Part of a small language model's weights: 11 layers.
Each number is 200 + 30 x the weight over the matrix's rms, rounded and kept within 0 to 999. Layers, rows and columns count from 0.

# layer 5 attention key, 160x160, rms 0.184, rows 52-63, columns 0-159
170,235,198,165,182,196,216,157,227,202,182,219,209,276,154,198,137,252,262,213,204,218,153,189,200,232,219,195,212,169,220,204,226,190,189,169,245,175,182,178,241,236,243,203,191,184,215,230,190,195,264,209,155,208,176,186,261,224,242,180,168,182,190,202,214,181,222,198,125,208,175,150,222,210,201,180,187,184,228,174,189,199,204,177,198,214,245,188,219,175,211,180,240,259,164,173,211,170,177,218,178,240,162,202,169,224,180,180,218,204,230,220,204,173,192,197,205,203,178,203,186,149,222,225,215,223,208,219,180,196,174,166,190,211,190,196,207,172,171,202,154,236,226,192,223,181,183,208,178,177,181,205,117,223,239,204,197,187,211,184
210,240,165,229,168,200,179,153,225,157,244,177,182,174,191,215,194,189,221,135,227,138,189,273,197,186,194,180,188,172,144,195,200,190,209,167,189,186,158,207,209,194,211,183,161,132,230,223,233,212,228,208,186,174,173,182,238,208,203,184,232,138,230,183,206,215,216,193,196,233,199,144,185,215,229,218,182,159,255,221,211,213,192,186,169,203,216,162,186,160,193,160,253,183,206,226,167,174,196,242,210,135,217,158,215,219,204,185,204,211,220,192,248,200,209,208,200,189,253,209,171,196,186,209,201,217,233,209,247,159,208,198,201,209,220,129,161,222,220,155,189,190,217,202,183,258,189,197,220,178,212,171,175,186,193,180,173,197,201,230
195,260,229,263,158,200,215,246,196,188,259,204,185,195,192,210,169,172,145,143,192,177,201,209,137,206,237,156,161,250,223,252,256,189,212,177,171,172,261,190,218,161,215,225,204,216,201,187,158,167,125,216,224,183,171,235,207,199,190,124,236,202,215,253,188,195,194,256,215,193,228,171,211,161,216,215,177,194,228,243,190,188,206,204,188,190,241,216,212,228,174,169,234,214,196,173,144,185,180,171,244,236,203,221,217,196,135,146,187,222,177,258,180,232,187,197,206,245,174,236,232,222,192,182,189,191,226,138,216,239,212,206,159,191,207,231,222,206,216,155,204,189,183,210,244,211,215,214,260,224,212,228,240,163,200,209,186,209,179,187
212,224,168,194,175,201,196,253,178,239,179,203,169,186,184,203,189,229,170,210,160,194,252,178,212,235,195,191,205,150,239,177,195,241,171,205,182,216,205,196,188,218,179,202,210,260,220,188,220,239,198,198,133,214,186,211,210,178,170,196,135,192,190,278,166,202,197,183,176,175,182,246,184,164,250,215,286,199,230,189,237,248,180,173,205,160,224,259,211,158,182,197,198,213,243,149,183,154,228,185,200,227,207,202,193,238,199,252,225,217,199,189,217,244,242,245,199,248,193,209,178,213,221,155,161,174,129,158,242,254,235,224,243,218,200,240,192,234,203,173,166,264,179,205,228,164,175,186,173,255,213,157,210,191,197,217,188,190,142,157
206,206,247,218,166,226,188,171,162,179,205,179,228,190,191,190,180,199,200,188,177,189,235,120,165,219,250,180,188,207,215,201,202,231,228,200,196,195,221,175,204,193,192,164,220,202,181,186,216,144,205,198,195,155,205,201,141,226,166,202,229,211,215,179,175,218,194,229,272,190,216,245,179,177,208,170,164,240,194,192,201,232,177,228,229,170,240,166,231,225,166,237,249,156,209,189,150,184,210,195,207,212,198,248,196,202,173,154,162,201,130,132,183,184,245,195,269,220,178,186,205,198,205,200,176,192,208,197,201,177,195,241,199,164,219,177,185,224,244,202,190,207,225,202,196,217,218,183,179,244,285,215,278,189,208,225,235,269,177,211
228,200,217,221,206,198,182,194,167,184,171,211,243,182,189,182,163,204,187,231,209,174,182,162,201,197,225,232,259,173,159,179,164,202,210,199,202,249,212,237,204,195,177,161,195,215,152,174,210,212,195,172,251,231,203,201,174,229,177,231,242,220,196,172,207,224,157,148,270,163,175,242,193,194,147,217,221,196,195,211,196,201,183,186,218,206,155,225,188,119,185,189,159,207,163,241,199,177,177,223,200,186,228,186,241,188,226,235,131,182,239,193,245,166,166,175,201,142,194,196,218,217,196,261,212,228,221,196,196,192,159,243,242,175,208,196,191,253,172,259,222,178,185,221,235,216,153,206,237,207,277,167,204,243,154,174,233,188,209,211
219,201,171,178,224,196,184,223,187,244,170,220,161,220,187,235,194,192,193,229,191,221,213,176,211,181,241,185,217,197,235,204,231,217,160,155,157,209,199,199,163,223,183,190,253,233,183,135,226,200,196,173,204,246,215,192,159,189,218,182,193,199,132,248,197,235,202,253,194,194,191,210,156,166,228,264,280,203,188,193,217,249,189,214,152,199,189,275,184,191,157,203,176,179,181,150,200,186,252,179,206,210,168,259,209,190,174,236,154,163,194,190,203,273,195,207,227,228,208,193,208,224,181,213,170,190,155,196,199,183,273,222,252,193,252,201,207,213,179,184,188,215,159,188,225,164,157,210,206,227,198,192,175,179,191,266,203,176,178,194
229,244,197,190,198,200,195,233,192,205,184,165,172,149,164,187,231,196,211,202,205,194,247,196,191,212,222,195,226,181,176,236,228,225,191,199,215,218,223,165,204,244,207,179,253,228,178,197,235,165,158,177,176,206,239,229,199,245,166,149,170,203,174,198,203,203,223,261,212,231,189,226,222,171,202,191,213,179,207,239,192,270,203,204,169,168,256,208,186,263,188,204,216,206,251,151,168,196,224,216,232,193,235,173,195,185,195,198,204,206,230,168,156,230,213,218,166,241,206,231,177,227,176,132,192,175,152,180,223,195,175,186,174,225,262,184,206,211,216,174,181,187,169,177,195,205,212,172,219,215,208,198,203,141,204,204,227,189,215,206
155,225,195,204,226,239,229,170,162,191,200,174,239,201,188,208,242,226,203,188,262,228,201,201,217,193,170,204,147,238,194,256,212,188,178,202,221,193,208,124,198,206,221,207,222,163,194,207,186,123,186,160,221,158,230,172,205,251,257,195,250,225,163,213,217,179,211,213,189,210,202,212,201,200,171,150,119,233,204,226,185,194,218,255,184,220,148,148,190,217,211,178,214,201,170,151,233,192,186,195,215,236,201,208,170,229,195,176,184,197,220,198,194,221,212,220,177,159,178,215,179,209,191,149,205,231,230,200,188,164,182,201,156,212,164,211,200,178,196,199,204,217,200,192,174,234,182,226,179,203,229,200,193,175,253,222,206,222,199,183
190,165,210,220,208,186,196,179,206,153,197,206,269,224,223,202,200,156,214,190,233,216,166,239,185,194,213,167,200,217,164,222,202,147,234,210,207,217,218,186,205,159,182,220,200,136,162,242,195,192,176,161,253,191,209,201,210,204,236,209,232,242,207,176,218,142,190,189,196,199,198,188,224,249,176,141,125,197,180,209,174,143,204,200,218,234,130,174,165,220,206,169,199,211,162,260,260,247,199,165,213,158,208,164,209,179,192,192,193,158,216,239,172,158,187,196,187,139,209,219,229,202,184,241,207,221,237,228,188,206,160,168,158,197,179,178,218,191,218,190,234,178,228,226,171,241,240,199,212,149,186,251,207,219,191,200,206,189,191,226
204,227,167,169,220,205,181,239,216,242,193,189,156,194,193,183,157,212,182,228,169,186,217,180,240,218,237,214,208,140,192,189,241,181,187,174,180,170,183,202,147,213,193,211,223,244,215,162,183,182,204,190,195,232,212,208,176,214,192,197,164,203,167,281,192,209,176,217,203,200,220,196,145,165,224,217,284,215,237,205,219,240,230,193,176,137,204,263,199,192,192,194,181,178,190,148,219,211,230,192,215,206,226,233,214,204,196,216,175,166,173,207,202,223,201,191,158,244,215,150,241,202,224,199,200,204,183,169,204,207,257,211,234,194,246,200,191,218,162,214,168,254,185,214,215,166,177,227,207,259,184,187,210,192,187,213,195,149,193,171
153,161,214,196,234,213,186,216,189,238,211,192,219,233,193,183,226,227,216,202,237,225,160,205,213,158,194,232,204,203,218,198,200,171,178,191,263,216,226,202,208,146,203,191,215,181,180,163,196,100,181,206,195,185,185,193,190,222,241,219,208,265,189,202,221,231,259,221,129,178,210,211,166,219,209,146,176,236,104,186,204,140,220,206,187,249,168,223,196,197,221,231,219,182,172,207,259,246,172,213,179,214,146,243,184,214,214,207,200,159,216,202,172,192,195,174,198,148,172,169,205,162,148,194,212,220,245,214,155,197,194,182,190,200,240,179,252,217,169,276,241,188,193,174,178,242,193,229,199,200,217,196,212,196,196,195,223,232,235,235
# layer 5 attention query, 160x160, rms 0.187, rows 53-63, columns 0-159
216,240,189,188,225,198,165,268,169,182,201,174,174,223,213,225,197,159,225,162,228,199,140,211,174,203,265,229,175,196,233,235,263,254,228,210,227,211,144,232,173,210,235,185,220,188,184,221,181,240,176,178,221,166,256,254,155,194,206,203,192,151,233,219,199,221,139,201,225,190,223,204,221,224,252,213,202,179,209,193,205,223,227,200,162,229,186,219,162,214,167,143,220,230,179,182,222,254,198,259,237,212,221,142,224,209,232,227,229,185,233,190,168,175,193,218,194,211,193,212,201,208,196,194,220,184,180,223,198,157,172,162,184,177,194,191,231,218,163,227,181,188,244,212,182,221,251,165,203,238,213,202,197,155,206,212,192,182,117,191
230,209,224,213,183,201,220,225,219,244,244,175,226,187,207,185,178,177,93,167,195,228,201,153,211,230,187,209,114,271,197,226,194,231,235,185,196,196,205,181,204,180,155,222,202,190,145,205,201,156,222,191,162,185,180,211,177,189,190,216,176,232,184,214,175,171,212,174,232,185,223,186,245,237,229,263,171,195,155,184,217,169,224,240,198,223,195,165,231,189,168,169,250,239,242,173,209,199,183,202,190,189,239,184,251,185,180,249,144,244,214,243,195,209,180,194,195,200,165,251,242,197,231,211,215,176,231,244,177,214,194,213,232,226,196,242,223,197,234,207,193,171,186,214,215,161,159,201,199,170,206,210,179,200,146,183,212,165,180,175
219,179,215,185,145,286,243,176,219,215,236,238,259,216,225,167,215,201,169,198,223,189,232,172,203,217,223,192,180,204,202,247,197,147,183,204,210,200,227,178,181,208,188,174,197,242,210,206,198,217,201,170,222,191,131,207,176,193,192,216,244,228,173,163,250,156,205,180,240,143,204,196,178,170,188,198,237,174,182,168,221,203,196,196,171,159,189,198,193,219,185,216,226,226,226,228,192,218,185,138,217,233,177,210,155,151,193,185,230,188,205,213,228,252,217,229,231,235,256,176,165,192,216,169,186,196,218,236,187,200,204,212,211,215,140,221,182,246,209,181,219,217,177,166,207,230,209,181,164,176,196,208,247,211,169,225,166,238,190,202
182,195,261,192,174,200,230,226,178,220,209,173,215,190,238,231,189,160,176,163,197,247,225,151,254,223,169,236,218,192,217,250,169,191,203,227,233,180,173,207,180,193,144,222,179,171,162,182,242,169,196,236,155,148,184,221,169,201,180,179,199,216,202,193,178,202,228,207,196,210,176,166,175,203,164,187,228,253,205,214,187,224,185,194,208,228,178,210,215,202,158,221,225,236,152,211,230,208,209,202,138,232,212,188,210,214,168,172,215,256,182,176,250,199,219,214,213,200,161,195,177,183,195,188,192,210,237,183,224,183,181,228,224,168,165,214,213,239,186,217,235,205,189,227,238,241,225,163,203,204,190,188,234,199,163,174,156,219,213,184
247,183,213,220,188,179,215,219,153,154,199,188,173,202,218,167,223,168,201,188,247,204,257,140,174,232,221,201,214,228,240,227,201,164,186,179,161,213,195,202,216,167,168,143,202,185,203,215,181,193,171,223,237,107,188,201,202,201,195,207,188,148,234,200,229,190,140,238,241,207,196,205,200,227,176,165,239,128,213,220,246,209,185,192,175,241,170,277,204,214,194,174,184,245,214,277,182,218,150,205,179,197,203,230,209,225,212,140,187,208,155,181,268,255,156,245,226,200,263,196,244,182,203,170,246,216,187,188,259,171,175,203,206,193,216,190,222,185,219,191,155,189,196,181,220,221,227,167,203,201,227,169,170,210,227,190,259,213,179,235
204,182,246,188,239,204,198,210,194,241,177,191,208,184,196,171,168,220,189,190,191,179,166,233,221,216,189,183,201,203,138,191,196,126,177,168,190,198,220,240,230,214,226,249,230,150,178,180,188,184,216,219,253,190,210,201,192,160,174,236,208,174,255,190,240,189,187,182,208,187,220,202,180,183,198,197,171,161,186,216,189,196,201,187,200,148,175,256,244,192,209,227,156,206,183,244,169,213,222,225,209,238,214,195,127,229,207,215,206,202,202,151,185,217,237,192,181,208,182,177,236,196,204,206,202,209,150,187,234,181,232,165,208,181,156,176,220,211,225,192,230,193,179,157,174,199,181,187,168,187,191,185,222,200,250,217,226,236,232,192
210,186,209,176,218,194,233,233,231,196,208,179,196,205,276,201,146,150,210,236,183,218,213,228,153,153,211,231,180,239,223,234,149,185,203,200,219,218,192,168,187,211,227,216,167,239,209,188,219,195,218,211,179,208,210,214,204,248,214,222,198,225,223,171,198,201,170,165,200,226,211,175,212,193,195,153,191,240,231,154,209,181,204,154,190,190,180,171,183,237,213,234,196,254,194,142,257,195,225,192,210,201,207,199,179,146,215,182,239,179,219,199,188,188,181,144,159,195,216,213,207,220,217,189,181,188,181,195,234,181,182,261,193,221,201,211,176,252,189,173,222,189,192,160,213,217,240,214,221,227,175,156,206,200,194,205,228,203,209,166
173,194,167,212,170,173,218,187,199,157,207,191,234,199,220,203,200,207,184,212,185,167,216,243,172,158,215,234,219,215,256,167,210,262,224,246,215,206,197,160,187,200,191,181,198,226,167,193,192,170,164,251,194,157,222,174,184,211,201,226,228,215,230,204,184,202,190,188,162,216,213,173,142,183,176,167,214,288,220,205,147,206,179,177,198,219,195,136,218,175,180,203,189,218,200,128,201,173,207,219,156,168,231,190,187,159,151,222,200,206,203,218,217,197,209,214,131,156,188,238,208,198,163,216,196,198,164,197,197,178,150,188,205,168,218,225,217,246,224,198,174,182,213,213,194,192,200,197,199,220,196,194,173,215,198,241,197,252,197,215
203,177,160,196,207,176,187,196,203,154,192,209,177,161,177,247,219,245,221,177,169,163,191,254,227,191,218,174,178,185,228,174,211,250,204,167,245,212,170,154,195,204,179,194,157,215,194,212,203,230,218,194,211,205,194,224,175,193,183,204,243,212,184,206,158,216,206,198,205,226,223,224,190,192,199,248,196,209,203,238,252,211,165,214,210,241,186,158,181,196,246,183,222,161,185,182,180,224,262,278,208,159,235,239,207,175,204,202,193,198,211,200,194,165,172,180,190,180,224,217,198,183,144,235,257,206,188,143,198,185,232,209,253,190,228,200,188,149,234,222,178,218,249,208,215,146,186,225,210,208,200,205,157,158,215,190,214,181,226,202
182,188,187,175,184,225,202,164,168,186,204,210,231,205,223,195,214,200,201,203,219,204,202,227,182,185,145,193,187,188,242,257,226,191,151,186,203,201,186,224,170,224,211,185,183,172,190,167,181,215,217,204,193,193,164,174,224,185,198,204,179,238,164,166,228,221,176,186,219,254,199,223,194,194,190,184,180,121,177,228,206,177,211,222,224,249,190,202,175,216,200,219,206,215,159,198,165,173,178,196,241,158,137,222,140,260,227,226,194,180,202,156,180,193,260,158,221,207,229,147,162,228,239,178,189,197,194,253,243,207,227,149,218,203,172,168,212,185,205,208,194,187,169,130,198,246,192,223,201,194,170,215,195,220,211,197,229,208,209,159
184,192,189,219,205,264,205,194,208,224,187,237,175,203,161,161,247,217,232,214,215,196,211,250,196,193,171,214,232,181,186,183,159,194,187,235,196,201,251,195,224,230,225,215,230,190,215,211,193,225,181,227,214,177,199,156,208,178,208,237,196,234,217,182,244,174,251,224,187,161,181,197,173,184,210,168,205,181,190,217,152,203,211,175,237,145,240,237,211,222,201,254,178,171,223,294,168,206,187,137,234,180,187,210,137,240,168,196,204,156,238,166,187,239,193,215,184,211,180,173,171,177,221,179,213,175,189,204,226,205,206,204,181,148,208,174,201,180,135,174,223,190,213,203,179,215,246,163,193,150,228,172,194,220,216,172,205,219,188,214
# layer 5 attention value, 160x160, rms 0.201, rows 32-42, columns 0-159
221,157,187,226,199,217,179,173,166,179,225,172,217,157,213,194,189,178,242,231,216,184,192,212,192,267,228,254,245,199,190,165,179,196,230,253,214,212,200,207,248,235,209,197,194,183,175,200,216,139,223,188,206,205,183,202,148,188,201,186,153,211,205,269,202,192,143,192,198,206,211,198,137,226,233,222,193,190,228,187,216,127,155,155,190,202,168,199,182,152,231,210,242,185,254,210,197,157,219,238,172,234,191,204,227,225,191,191,232,195,205,199,185,180,209,195,183,186,239,210,152,208,261,167,208,257,224,215,173,161,202,215,201,181,176,204,206,227,201,168,227,226,206,184,217,218,210,237,202,173,204,198,222,182,204,159,206,229,159,229
191,240,223,210,200,224,201,214,172,185,241,226,236,167,213,204,215,185,228,204,181,220,240,213,242,204,189,203,171,216,182,217,190,209,221,181,212,189,175,197,186,197,165,170,191,115,172,187,128,198,205,221,166,218,190,216,190,194,137,164,194,267,171,164,187,193,184,216,125,141,244,223,224,161,154,189,213,201,184,227,194,189,183,225,196,186,197,210,237,241,198,224,214,174,231,185,187,204,183,192,201,212,235,217,212,215,158,195,211,143,171,180,222,171,196,260,209,180,189,211,241,194,232,147,219,200,188,213,237,215,200,190,164,240,194,197,195,165,221,201,204,214,220,206,190,161,184,185,210,202,220,235,186,208,210,170,201,163,203,275
177,173,218,190,193,174,222,213,233,160,197,178,235,238,178,223,197,187,173,200,190,205,161,199,137,158,208,251,183,203,236,194,190,174,166,189,177,207,203,260,176,174,206,226,191,200,165,162,204,247,177,207,198,194,189,190,194,197,190,180,151,265,212,197,189,154,186,163,208,188,137,186,231,216,154,209,196,232,229,200,203,207,245,228,215,180,207,167,192,202,184,148,148,201,213,217,166,241,203,170,241,193,187,188,156,187,199,173,151,191,195,256,198,158,177,143,200,198,181,215,149,221,137,236,208,193,221,176,197,158,270,194,235,174,182,269,179,209,215,196,213,214,205,187,149,207,172,220,180,213,209,150,165,201,205,210,212,251,207,195
211,172,216,149,185,187,202,165,199,200,213,218,211,158,236,264,167,261,166,163,239,258,197,191,225,199,177,231,255,156,243,211,210,191,252,220,197,219,179,212,169,207,218,208,202,240,203,180,196,181,129,217,220,190,220,199,199,248,200,217,149,212,222,156,178,190,244,218,158,173,263,232,186,197,186,232,206,199,236,184,131,182,232,196,225,168,117,209,212,177,221,189,265,245,253,236,233,237,186,253,177,200,228,204,188,183,160,152,182,238,251,178,188,175,244,211,181,206,177,169,226,233,135,180,236,145,210,241,188,188,189,208,195,216,191,173,224,136,241,176,228,210,221,174,219,242,134,184,235,191,147,217,225,233,138,205,251,201,181,168
202,209,200,234,194,209,176,197,193,245,244,223,171,239,265,200,202,223,248,200,171,139,209,212,273,187,180,220,204,187,219,184,192,158,212,222,210,188,225,247,169,232,193,210,202,192,187,179,255,189,184,188,183,206,190,224,207,151,150,164,253,162,164,170,209,212,115,172,192,182,187,225,211,178,185,200,205,159,197,253,179,211,227,170,194,200,205,198,158,206,160,161,213,197,143,191,220,219,160,229,214,153,217,212,211,213,213,196,147,197,203,230,229,199,195,224,288,225,165,192,248,203,221,138,223,222,264,184,208,219,196,180,182,254,183,214,187,188,187,235,229,229,235,171,176,144,199,195,216,169,176,222,231,202,212,213,167,168,141,209
225,227,213,218,254,263,204,236,190,171,193,231,213,193,195,183,203,227,173,244,226,172,226,244,208,219,211,177,234,177,140,199,200,174,172,210,197,183,180,188,216,230,185,165,190,169,226,255,157,184,236,201,214,211,172,192,237,216,178,233,192,187,188,192,214,219,154,202,153,229,177,191,214,181,190,195,203,207,195,204,160,187,161,244,180,197,197,196,232,244,224,172,213,256,225,190,236,190,207,196,163,232,204,191,276,150,256,224,190,159,220,152,194,181,175,206,240,166,217,197,162,183,205,204,179,218,204,219,210,246,228,177,208,223,136,225,232,231,171,164,210,224,151,230,196,198,166,167,211,187,186,215,217,188,171,171,246,181,241,206
178,216,256,202,203,197,170,234,231,184,203,170,215,186,201,199,249,201,226,173,148,218,214,268,201,191,141,178,125,236,162,191,195,209,212,151,226,211,229,256,217,220,204,192,211,218,219,216,189,191,123,222,193,206,178,198,248,208,193,240,266,208,191,191,186,199,206,261,198,172,196,215,210,232,231,198,266,215,214,195,163,217,267,204,182,224,187,215,189,157,136,188,198,197,201,247,233,237,164,187,230,128,178,264,269,231,163,165,225,274,174,152,225,196,210,191,249,197,200,191,195,182,152,184,213,92,199,174,168,186,173,194,189,196,219,244,212,202,239,203,173,254,164,169,217,200,225,241,186,202,216,191,227,213,188,195,229,193,209,193
195,142,245,185,209,167,186,252,211,218,196,210,176,154,246,217,188,190,172,214,164,215,201,205,247,214,230,206,186,189,202,160,214,211,238,207,189,266,149,191,160,204,169,197,190,172,184,278,124,194,166,188,183,155,237,222,216,174,180,168,207,235,233,169,197,196,200,199,168,129,247,215,206,160,213,194,189,202,206,192,249,207,194,192,228,196,233,273,165,188,211,209,200,210,224,232,202,194,230,194,223,118,217,239,184,223,137,184,228,167,190,178,213,203,222,226,221,178,173,211,187,195,206,178,229,194,146,227,184,159,180,191,194,217,213,264,228,205,194,193,207,268,185,209,237,182,170,194,222,188,245,160,169,185,154,154,238,261,188,179
209,236,207,184,200,220,202,224,256,183,150,195,237,242,220,171,224,196,213,189,146,254,203,185,193,104,204,216,151,192,219,217,197,275,213,196,220,192,237,173,262,171,186,230,228,204,218,166,276,215,236,168,228,191,168,215,225,170,205,182,187,203,211,212,199,199,213,154,204,211,193,213,187,214,174,203,258,162,193,191,173,179,224,180,174,184,177,150,242,205,170,185,164,182,166,174,189,168,182,198,193,153,235,166,249,188,261,184,189,207,224,277,184,212,215,188,196,277,207,169,195,200,183,197,165,177,222,226,230,229,219,171,149,204,202,219,179,231,204,163,214,210,235,217,165,189,197,187,216,193,208,223,163,231,257,200,231,218,249,141
159,218,202,168,188,206,257,219,199,158,217,167,201,190,240,232,215,162,200,115,149,226,230,196,238,175,205,233,179,226,171,222,169,199,188,220,177,205,177,144,184,139,199,178,203,233,246,251,245,188,196,180,229,194,181,184,254,212,214,202,166,116,197,216,188,130,211,208,188,280,147,185,164,275,236,248,204,192,174,182,162,224,200,187,203,174,245,193,163,200,178,192,223,168,212,193,220,157,209,241,192,221,170,153,173,189,246,195,221,166,154,222,196,232,176,249,191,270,222,136,204,161,213,230,196,239,217,232,236,236,172,193,169,202,170,189,184,237,147,231,204,166,268,217,215,240,245,238,171,219,189,196,170,192,224,212,162,162,218,200
174,188,225,221,197,207,143,213,196,184,203,181,205,266,215,252,223,185,184,258,197,171,188,227,244,219,213,179,237,215,134,226,239,243,184,228,169,250,198,200,189,196,179,222,187,199,185,242,174,193,237,214,201,161,220,203,211,182,153,180,205,199,182,176,193,155,185,202,239,194,188,181,247,168,243,160,228,226,243,191,270,251,217,188,209,140,168,215,210,159,197,250,207,173,201,223,188,197,222,185,200,164,179,211,173,176,182,125,192,208,170,246,202,166,223,155,238,223,262,200,243,200,184,268,214,222,216,155,183,229,199,219,257,211,191,222,186,206,252,207,169,198,178,202,140,184,187,280,180,208,214,191,204,202,220,177,174,260,165,227
# layer 5 attention output (transposed), 160x160, rms 0.171, rows 32-41, columns 0-159
216,189,210,167,186,227,205,188,249,204,194,233,204,224,199,161,180,222,155,178,213,197,146,188,201,195,178,204,189,234,200,223,216,209,230,192,169,133,243,147,172,191,206,185,257,203,228,174,203,170,232,189,224,221,201,229,270,192,221,215,191,199,161,218,257,175,197,203,212,184,186,180,242,170,208,156,204,154,172,213,222,269,253,240,196,188,237,177,218,250,182,164,184,216,180,128,207,237,181,218,224,194,209,173,226,167,219,205,210,212,215,240,236,195,173,181,161,178,176,213,220,254,172,186,187,130,185,203,207,243,158,177,223,212,200,178,231,182,194,214,158,181,202,197,214,230,225,218,197,199,171,221,196,177,194,208,211,155,214,184
192,184,184,186,219,167,190,221,175,201,225,199,134,244,157,189,231,227,170,199,237,178,194,138,191,182,147,212,233,154,213,184,182,247,209,156,159,215,184,246,208,235,245,254,211,186,241,231,211,201,191,169,245,221,219,206,197,192,211,222,129,135,222,202,201,152,202,170,206,214,171,189,166,268,202,235,198,226,197,201,177,219,191,194,218,195,246,212,179,168,222,205,206,222,187,289,180,197,245,194,152,191,168,227,219,215,239,155,196,185,240,227,152,205,187,195,214,229,237,195,172,171,172,219,180,176,224,232,151,199,144,220,276,200,194,194,203,222,219,205,198,194,161,142,194,195,192,220,167,210,175,189,232,171,216,228,199,255,212,188
223,186,193,182,209,222,187,226,188,230,225,198,135,185,195,202,203,231,236,229,231,208,270,220,218,235,198,192,207,164,197,158,172,180,209,228,205,254,170,180,183,248,186,121,224,201,248,132,171,191,225,179,148,200,229,191,217,186,168,172,188,161,174,213,206,226,182,250,177,188,223,189,189,174,248,178,202,161,237,195,171,207,150,230,214,159,200,207,247,210,204,263,212,209,164,197,250,194,185,196,165,216,206,246,203,239,164,155,229,210,205,153,242,211,213,191,215,209,202,167,266,177,222,184,197,216,206,197,197,194,189,217,126,172,241,209,235,183,163,194,196,185,202,237,244,153,171,174,166,225,264,198,252,204,151,166,165,195,223,189
149,216,181,294,183,176,201,218,193,193,194,198,210,202,208,246,203,163,225,237,266,139,186,238,187,164,179,229,154,189,189,213,197,229,169,189,188,195,146,165,253,211,181,160,234,200,169,194,205,196,210,153,182,241,188,263,209,235,178,203,230,190,222,211,165,177,144,134,275,183,211,155,225,162,198,230,185,209,199,269,222,206,164,227,200,226,250,239,210,184,182,207,194,211,212,162,187,197,250,152,156,120,211,201,193,184,244,197,251,237,205,184,202,241,219,184,178,230,224,216,192,203,238,196,239,192,166,214,231,162,201,206,156,176,247,208,86,258,133,191,218,207,195,201,173,207,187,153,212,260,221,218,195,178,240,177,188,201,158,225
233,213,230,205,204,213,198,247,225,201,188,252,120,216,152,151,220,189,198,188,203,209,197,145,132,186,197,192,182,182,151,198,178,149,175,194,180,166,223,151,242,191,216,224,213,191,201,264,201,141,204,183,210,180,199,239,222,208,216,210,183,225,165,215,202,194,243,229,225,238,249,183,162,269,229,228,192,201,124,189,248,224,172,195,216,205,191,244,204,167,241,215,215,189,234,163,194,176,249,127,190,229,164,219,207,166,176,220,216,202,223,210,178,256,188,180,137,234,212,189,157,217,165,195,180,213,133,231,209,251,215,193,216,194,207,191,211,213,205,170,218,208,185,195,172,214,176,219,182,230,246,181,224,154,209,173,219,189,227,193
185,170,209,193,236,181,176,196,193,209,243,191,203,207,217,203,184,236,222,122,225,213,149,170,200,256,139,211,188,199,196,232,206,232,185,243,192,198,204,210,209,188,178,206,262,210,158,171,188,224,155,154,197,192,213,163,188,204,177,176,215,234,205,214,233,208,244,180,207,198,252,202,219,207,219,176,191,227,194,170,243,196,251,163,187,137,181,204,216,186,189,245,204,178,196,213,162,279,193,186,220,194,200,157,147,221,187,183,208,179,229,197,195,219,183,182,155,229,189,216,215,170,202,153,181,177,222,227,198,173,181,187,227,226,239,160,213,227,243,238,188,206,230,188,200,188,179,231,251,188,240,218,203,200,240,256,157,189,157,159
211,162,191,215,201,234,211,177,171,255,220,185,199,195,180,162,216,218,228,241,174,234,177,174,184,196,218,192,232,189,263,193,223,226,170,190,169,210,201,201,170,167,205,231,171,199,143,192,206,208,218,193,180,183,205,183,221,229,188,166,220,170,171,171,189,178,162,131,209,169,200,200,199,233,205,214,202,131,218,216,201,191,168,237,221,195,201,209,204,188,211,218,224,187,212,127,213,142,247,210,184,249,261,161,171,176,275,213,210,167,223,171,180,220,215,225,230,201,215,164,189,151,207,202,225,226,255,233,255,214,195,210,206,200,195,199,212,229,189,215,233,203,205,229,163,244,197,189,175,173,209,189,166,195,217,216,212,207,179,224
154,191,172,286,203,282,232,179,201,222,210,184,183,240,178,179,158,249,226,233,196,210,204,184,149,191,174,219,235,197,210,165,245,239,231,145,191,203,229,160,216,196,218,213,210,161,132,163,203,157,161,179,197,174,146,185,206,239,251,208,124,200,178,225,169,214,190,227,180,250,175,184,222,194,172,204,241,244,170,180,184,239,233,269,169,256,208,143,234,287,169,148,252,212,141,131,168,181,184,206,103,228,214,175,195,237,173,208,198,222,227,226,152,189,181,183,180,247,215,195,208,231,190,177,218,227,197,185,214,210,236,210,243,209,244,170,129,203,190,221,178,223,201,208,207,184,218,224,177,212,197,212,226,180,219,197,184,151,194,199
221,175,195,223,215,167,192,239,189,197,223,182,170,172,204,174,173,206,157,191,226,162,202,198,174,218,236,186,222,184,204,183,153,148,197,218,169,189,241,178,186,184,174,112,139,181,163,219,220,201,189,220,251,160,240,196,221,221,195,215,203,245,198,185,232,208,190,228,236,169,229,219,192,225,186,179,149,185,151,254,203,257,194,207,253,205,185,243,150,213,139,211,188,201,165,229,226,182,221,179,159,254,213,222,161,169,180,201,217,208,210,121,196,211,194,197,245,183,225,221,266,168,243,166,192,239,210,205,210,216,186,205,197,254,178,205,181,195,196,197,199,150,192,204,218,260,190,222,208,200,204,210,223,227,184,156,218,192,199,216
210,121,117,173,242,222,163,206,150,223,169,269,186,202,167,177,205,186,207,208,184,157,219,191,177,183,209,157,168,174,154,253,213,188,192,174,178,185,205,216,217,170,217,207,219,200,152,118,180,250,166,208,212,198,181,179,218,159,185,220,264,216,215,217,236,269,209,173,169,159,218,221,215,181,193,151,223,204,136,188,258,187,166,200,171,227,195,220,264,217,199,218,149,220,197,241,255,177,198,184,194,238,211,223,234,179,176,265,184,233,246,213,223,172,220,228,169,194,187,226,207,195,269,182,222,164,180,146,209,221,235,170,241,202,199,186,222,226,257,165,170,201,206,135,252,141,196,205,191,172,189,141,196,225,196,225,276,233,215,261